From a checkpoint of a small transformer trained on Wikipedia.
Architecture: RMSNorm before each block, rotary positions, biases on query, key and value, tied embeddings.
Each number is 50 + 10 x the weight over its row's rms, rounded and kept within 0 to 99. Layers, rows and columns count from 0. The size before them is the row's rms in percent of the matrix's.

# up: layer 14 MLP up, 512x128, rms 0.0743, rows 312-320, columns 0-127
# down: layer 14 MLP down (transposed), 512x128, rms 0.0697, rows 312-319, columns 0-127
# gate: layer 14 MLP gate, 512x128, rms 0.0811, rows 313-320, columns 0-127
up312 100:43 52 51 54 51 64 35 37 31 57 53 54 56 51 51 55 46 48 48 59 45 39 61 45 69 42 43 40 42 53 40 47 48 57 53 47 59 62 37 33 48 63 34 53 58 59 74 47 57 57 50 57 54 46 56 53 39 49 38 49 41 50 49 70 55 47 41 59 48 48 48 34 49 36 53 49 60 47 46 70 57 51 55 61 40 45 43 45 34 76 50 53 53 72 56 53 45 59 36 47 56 66 66 38 36 61 31 45 63 65 55 45 61 29 49 39 47 73 53 63 38 71 43 40 55 63 58 50
down312 097:51 58 55 39 46 76 63 35 56 55 42 47 38 53 46 55 55 54 43 72 55 53 37 46 47 39 52 23 67 45 45 47 51 56 37 55 24 51 59 60 59 54 66 45 57 36 39 56 59 47 33 67 58 43 44 53 57 53 43 38 73 43 58 42 52 48 34 51 57 35 52 45 66 57 41 43 59 51 43 75 43 43 56 45 47 60 51 72 42 53 48 57 50 53 54 49 57 43 46 51 58 70 42 50 62 60 48 52 43 31 57 51 55 58 47 41 39 39 52 50 58 42 55 64 40 72 52 62
gate313 098:35 52 55 55 61 46 45 32 61 46 60 52 34 44 54 54 55 41 55 40 65 31 55 59 28 57 38 55 29 46 58 57 76 61 37 54 43 55 67 49 67 51 53 50 53 53 54 29 62 60 48 49 45 43 34 67 51 41 49 53 64 44 51 49 42 55 41 35 76 50 44 39 59 56 58 56 67 47 39 69 48 68 55 46 60 69 54 50 63 43 26 55 54 40 37 31 63 47 40 59 54 52 46 34 41 56 54 55 38 51 46 47 52 42 55 48 53 51 62 57 49 43 51 53 45 53 51 52
up313 101:50 60 57 47 47 42 54 42 45 54 59 46 51 33 29 58 57 54 55 48 70 22 54 67 49 52 51 51 44 47 53 55 55 58 53 48 32 53 49 38 58 42 41 43 56 40 43 18 55 45 61 58 53 42 62 37 54 45 34 53 66 42 52 58 43 50 46 36 58 57 53 68 60 49 44 56 83 50 55 39 43 40 61 33 37 51 46 44 48 39 46 66 69 34 43 49 55 44 43 54 49 42 54 48 37 63 70 59 37 41 56 44 47 63 50 47 35 40 43 53 58 33 44 54 40 54 36 50
down313 097:65 50 48 48 61 54 55 54 55 44 46 50 55 59 48 38 42 49 65 58 34 60 49 35 51 57 67 46 29 58 41 47 63 40 45 58 41 51 61 53 42 55 46 44 47 74 56 74 45 37 45 48 49 56 52 35 56 61 61 72 48 54 64 48 58 44 49 53 55 43 26 60 27 52 56 51 48 65 53 49 43 58 60 71 40 59 48 47 34 49 43 46 56 41 32 44 52 53 55 43 61 47 60 43 61 45 54 51 77 48 49 39 37 38 57 43 58 38 70 51 62 70 57 49 48 42 57 69
gate314 096:45 46 40 38 43 55 48 47 46 67 55 43 59 52 39 47 55 38 48 32 59 56 48 40 37 44 45 54 64 63 41 60 51 52 42 48 45 62 40 53 46 57 59 43 43 37 74 30 38 60 51 50 43 51 54 52 42 51 61 34 56 50 47 51 29 27 26 61 45 43 59 56 62 45 58 51 57 53 51 63 57 53 65 52 52 59 64 56 56 52 47 57 60 35 46 45 32 60 55 48 56 56 51 37 25 47 39 39 72 40 43 59 41 44 48 60 64 25 45 42 50 46 33 31 57 42 43 65
up314 097:56 56 50 46 52 45 54 60 57 46 54 68 45 63 52 38 52 46 49 37 56 39 49 37 52 44 57 54 47 58 54 63 45 50 47 43 30 58 63 68 46 62 69 48 47 44 73 33 32 65 46 51 41 70 58 56 46 52 69 42 37 33 54 42 50 36 34 48 60 45 49 37 58 49 44 32 61 48 40 41 55 50 59 30 53 49 44 64 61 34 48 56 57 30 54 48 39 49 43 38 60 64 53 47 63 48 56 41 45 47 54 57 59 73 48 55 39 27 51 53 70 52 58 40 47 34 50 57
down314 095:58 47 48 57 56 69 64 64 71 24 60 47 53 59 39 51 41 54 69 52 45 55 52 51 62 54 32 49 48 55 58 46 53 73 57 48 55 41 65 51 49 42 50 37 59 72 33 60 49 45 62 41 48 64 43 57 60 45 36 48 45 53 57 45 66 36 54 32 53 33 35 43 38 46 41 51 39 43 52 53 64 39 42 62 70 43 41 54 73 49 50 47 44 66 44 52 49 55 39 33 44 47 53 50 54 54 64 48 50 56 42 54 43 65 39 54 48 56 59 73 52 65 44 47 41 67 54 49
gate315 099:41 52 35 42 62 57 44 42 44 61 55 43 53 45 61 62 66 53 23 36 55 60 68 26 47 56 49 47 60 66 47 30 51 52 47 63 56 33 44 43 44 32 47 46 45 62 60 43 35 57 60 55 41 30 53 45 61 64 47 65 39 62 21 63 44 39 54 49 47 57 39 63 51 69 57 58 51 64 60 41 44 44 49 61 43 43 40 46 45 50 63 44 55 45 56 47 60 41 46 55 50 53 65 33 46 52 55 46 57 41 40 41 63 42 34 44 37 49 53 57 46 35 60 60 47 54 56 41
up315 092:37 52 51 52 48 55 48 47 70 63 55 49 61 46 54 45 40 34 37 54 47 67 56 45 43 49 69 71 41 65 40 32 34 56 61 30 50 32 42 58 49 55 41 57 43 65 63 64 51 42 49 50 42 58 30 69 55 59 40 45 68 72 55 53 35 39 51 44 54 60 53 62 40 68 56 54 46 50 58 48 41 31 37 43 51 66 47 59 46 54 56 64 46 43 46 42 52 57 59 48 25 54 60 64 51 58 49 59 67 40 57 47 52 49 44 52 50 42 67 50 50 40 67 57 42 44 54 53
down315 090:47 72 58 47 58 62 48 54 44 55 61 53 63 54 52 45 59 40 43 64 49 52 41 51 80 52 56 38 37 38 40 60 55 60 45 42 42 50 53 43 60 49 42 50 50 43 34 46 53 50 15 55 43 56 52 52 59 68 42 68 65 68 67 45 63 53 48 66 54 51 36 56 52 60 25 46 52 58 38 62 61 55 61 57 64 46 43 39 58 52 45 50 40 59 59 42 46 46 62 55 58 61 54 52 52 73 52 55 59 36 61 54 48 74 44 61 50 53 47 54 63 41 56 55 35 57 57 53
gate316 097:43 42 48 47 54 56 51 46 38 62 62 50 36 53 67 28 63 58 43 52 44 68 49 37 38 60 50 56 57 59 44 43 58 62 49 59 49 55 39 54 58 45 50 42 43 55 64 51 57 64 54 52 59 33 38 28 59 58 51 51 58 59 51 50 76 38 47 41 58 57 58 60 73 54 44 61 23 64 36 57 45 42 51 45 46 48 54 59 46 60 51 33 54 60 42 49 51 40 40 59 36 30 52 49 48 60 44 38 67 62 24 66 40 56 46 62 43 40 34 44 49 42 41 46 56 42 53 43
up316 097:33 26 57 62 59 41 58 37 59 31 46 42 42 38 44 37 48 47 63 65 56 55 53 60 44 56 45 45 55 45 40 51 63 55 44 36 59 62 37 35 47 45 50 39 35 50 59 45 55 36 36 60 62 46 49 46 56 53 62 29 58 53 53 57 34 55 48 44 69 54 43 48 58 52 53 57 52 43 67 47 41 61 63 48 37 64 53 54 41 29 41 58 51 47 34 34 61 35 41 56 46 48 34 25 60 60 54 65 55 45 49 42 42 56 45 65 49 48 44 40 66 60 51 43 62 33 56 41
down316 106:53 50 74 45 51 57 56 46 64 55 60 46 56 58 45 53 34 49 43 50 46 44 53 40 58 57 47 83 48 51 57 64 49 39 51 43 27 56 59 60 44 60 56 59 47 44 45 66 60 44 45 61 43 49 45 35 49 38 44 26 48 44 56 71 41 57 49 31 43 60 60 43 54 61 45 65 23 73 31 45 57 49 54 43 51 40 39 52 60 64 30 53 51 53 45 57 55 50 62 46 43 49 58 47 50 66 73 38 39 48 47 48 39 55 53 48 53 50 60 50 43 33 42 59 57 57 59 40
gate317 106:54 42 51 63 32 38 59 56 51 57 42 52 54 51 47 40 82 51 38 50 45 71 50 47 62 47 48 69 61 42 44 64 55 59 43 49 59 62 43 33 59 48 51 52 42 40 49 28 50 49 25 51 68 36 32 42 54 42 41 58 36 25 43 52 55 58 46 56 54 57 47 44 59 62 56 59 42 51 47 46 43 48 57 53 42 53 38 63 43 56 43 46 46 61 41 62 40 41 45 65 56 52 46 46 67 67 36 50 53 46 43 44 55 55 58 56 43 39 61 39 53 18 38 58 42 48 48 55
up317 105:44 28 44 32 51 46 45 62 34 66 51 46 52 42 36 53 50 61 37 49 76 53 44 52 65 73 61 45 47 42 44 61 44 56 48 41 60 51 47 46 50 49 61 25 52 53 60 47 54 44 54 35 46 70 54 33 45 37 73 37 50 45 47 40 67 48 46 69 49 65 38 41 48 36 41 51 36 42 45 51 63 44 46 46 45 65 41 46 51 59 44 55 41 24 48 53 48 48 61 51 60 58 56 59 41 41 58 65 56 49 59 63 45 71 62 44 61 45 48 51 43 54 54 53 56 37 48 36
down317 106:49 42 53 43 43 76 55 38 63 28 73 68 47 37 42 43 50 38 43 46 45 36 57 57 44 53 57 37 69 52 57 55 40 53 53 65 34 43 54 50 53 51 46 63 49 36 63 41 28 53 43 59 28 47 40 65 45 57 45 68 68 55 63 46 66 53 56 43 52 40 46 52 46 53 40 53 69 48 57 44 53 72 58 48 43 56 52 39 53 45 54 52 58 60 53 63 52 66 52 70 48 57 59 60 37 56 33 51 56 46 38 38 40 51 47 37 45 45 52 48 41 60 45 54 44 45 31 43
gate318 097:57 36 18 43 46 63 39 37 48 65 44 46 73 62 37 54 59 61 40 51 80 40 35 55 33 40 44 58 67 54 47 40 29 54 50 44 55 50 55 40 60 52 51 56 56 40 40 54 68 72 45 61 42 59 50 56 42 47 53 49 59 36 63 56 55 48 47 42 35 42 54 38 60 48 39 45 47 56 51 56 50 64 52 44 35 43 62 55 59 59 40 50 58 64 50 42 39 57 43 51 44 66 40 61 55 47 44 57 38 48 46 41 41 56 46 48 50 43 46 49 58 60 51 33 46 30 38 37
up318 101:45 46 49 51 50 35 52 68 40 62 46 32 67 61 40 50 44 61 38 43 49 50 65 50 43 28 47 73 46 59 60 61 37 43 68 54 37 84 34 53 44 49 57 40 63 45 51 56 43 57 58 51 39 52 43 49 48 48 51 46 53 57 31 53 46 56 56 46 58 48 46 19 35 42 50 46 61 49 57 28 66 63 50 48 41 57 51 48 58 65 45 41 52 51 69 42 53 39 40 44 47 52 44 53 33 60 60 50 43 44 49 54 40 35 61 31 46 63 45 54 48 37 46 54 48 61 47 46
down318 100:74 32 55 46 40 54 56 72 46 56 21 48 38 46 38 44 55 43 49 50 55 54 46 72 64 67 48 43 53 50 39 45 33 41 44 62 43 44 49 42 45 34 54 78 47 55 47 56 45 53 29 63 46 55 52 38 65 51 52 47 51 42 59 61 44 53 33 45 30 44 38 64 36 33 51 54 55 56 52 57 55 46 52 41 55 53 42 59 58 52 41 61 55 49 51 42 53 42 45 54 58 57 60 38 42 67 39 25 48 56 38 55 42 51 36 68 48 33 56 44 42 50 56 56 60 41 51 47
gate319 097:51 52 34 50 45 54 71 51 77 31 58 47 59 58 68 49 65 51 63 58 42 41 50 43 45 61 34 49 66 35 44 60 59 46 50 53 43 53 57 58 38 47 56 58 39 60 54 55 41 61 49 59 49 47 55 40 53 54 48 59 51 33 59 53 41 52 46 62 42 64 55 45 52 48 47 39 41 55 42 47 58 67 73 37 51 43 56 44 34 53 57 65 49 60 57 46 44 56 52 47 23 61 62 41 58 46 64 40 19 45 58 37 54 49 45 42 31 56 59 49 30 53 61 35 45 57 41 56
up319 094:67 50 61 40 55 67 48 75 37 46 35 47 45 50 43 55 45 29 42 52 70 55 49 37 39 52 59 49 47 50 38 43 85 65 30 83 39 58 47 57 50 52 56 45 55 47 48 43 56 46 43 55 62 61 39 59 36 50 52 52 52 60 51 58 39 49 54 42 52 46 60 62 48 53 46 46 53 45 54 50 45 57 37 50 57 41 54 42 37 52 51 56 64 50 46 65 50 37 49 46 74 56 54 45 44 66 57 39 60 45 66 56 52 36 40 55 53 37 64 57 52 61 60 47 48 47 72 59
down319 099:59 41 37 54 64 45 46 37 60 60 63 46 58 51 65 49 49 62 44 54 43 50 57 48 44 48 38 40 69 45 41 60 49 54 49 21 47 50 60 61 52 46 60 46 31 63 44 53 52 53 54 52 43 41 45 37 54 51 26 47 53 50 49 39 69 43 41 36 45 61 47 33 43 58 46 47 33 57 65 49 66 58 47 48 54 42 62 48 53 52 55 55 33 72 56 65 47 64 67 54 32 47 62 57 60 53 55 60 41 46 46 34 39 50 66 44 44 52 57 51 55 44 66 39 54 52 17 37
gate320 099:58 43 31 57 65 62 63 50 61 55 64 54 42 48 56 64 47 45 51 62 52 59 33 27 38 49 39 44 48 58 42 55 42 41 47 77 61 34 53 64 60 50 57 55 40 44 58 54 45 53 63 55 50 18 29 48 56 58 59 51 62 61 25 44 62 46 42 45 51 71 50 52 36 60 57 49 54 56 45 38 45 64 60 32 54 63 52 56 49 64 60 46 53 50 46 54 46 52 47 69 41 56 60 39 45 63 52 51 40 40 48 49 57 59 47 38 43 57 48 49 57 46 70 57 48 60 38 38
up320 103:50 48 37 48 58 53 64 47 57 48 42 27 46 60 80 57 50 70 57 47 42 46 76 61 57 29 49 60 52 56 63 50 52 47 56 52 66 49 43 56 54 41 56 54 45 51 50 55 46 73 54 47 29 50 49 53 52 52 38 44 44 56 54 50 46 57 67 54 44 42 43 40 61 57 61 60 41 43 51 54 39 67 47 43 64 60 60 44 45 48 46 50 35 68 49 19 54 63 49 65 53 43 46 61 39 30 50 58 28 36 44 47 53 63 50 41 44 48 58 57 37 59 47 42 59 60 59 40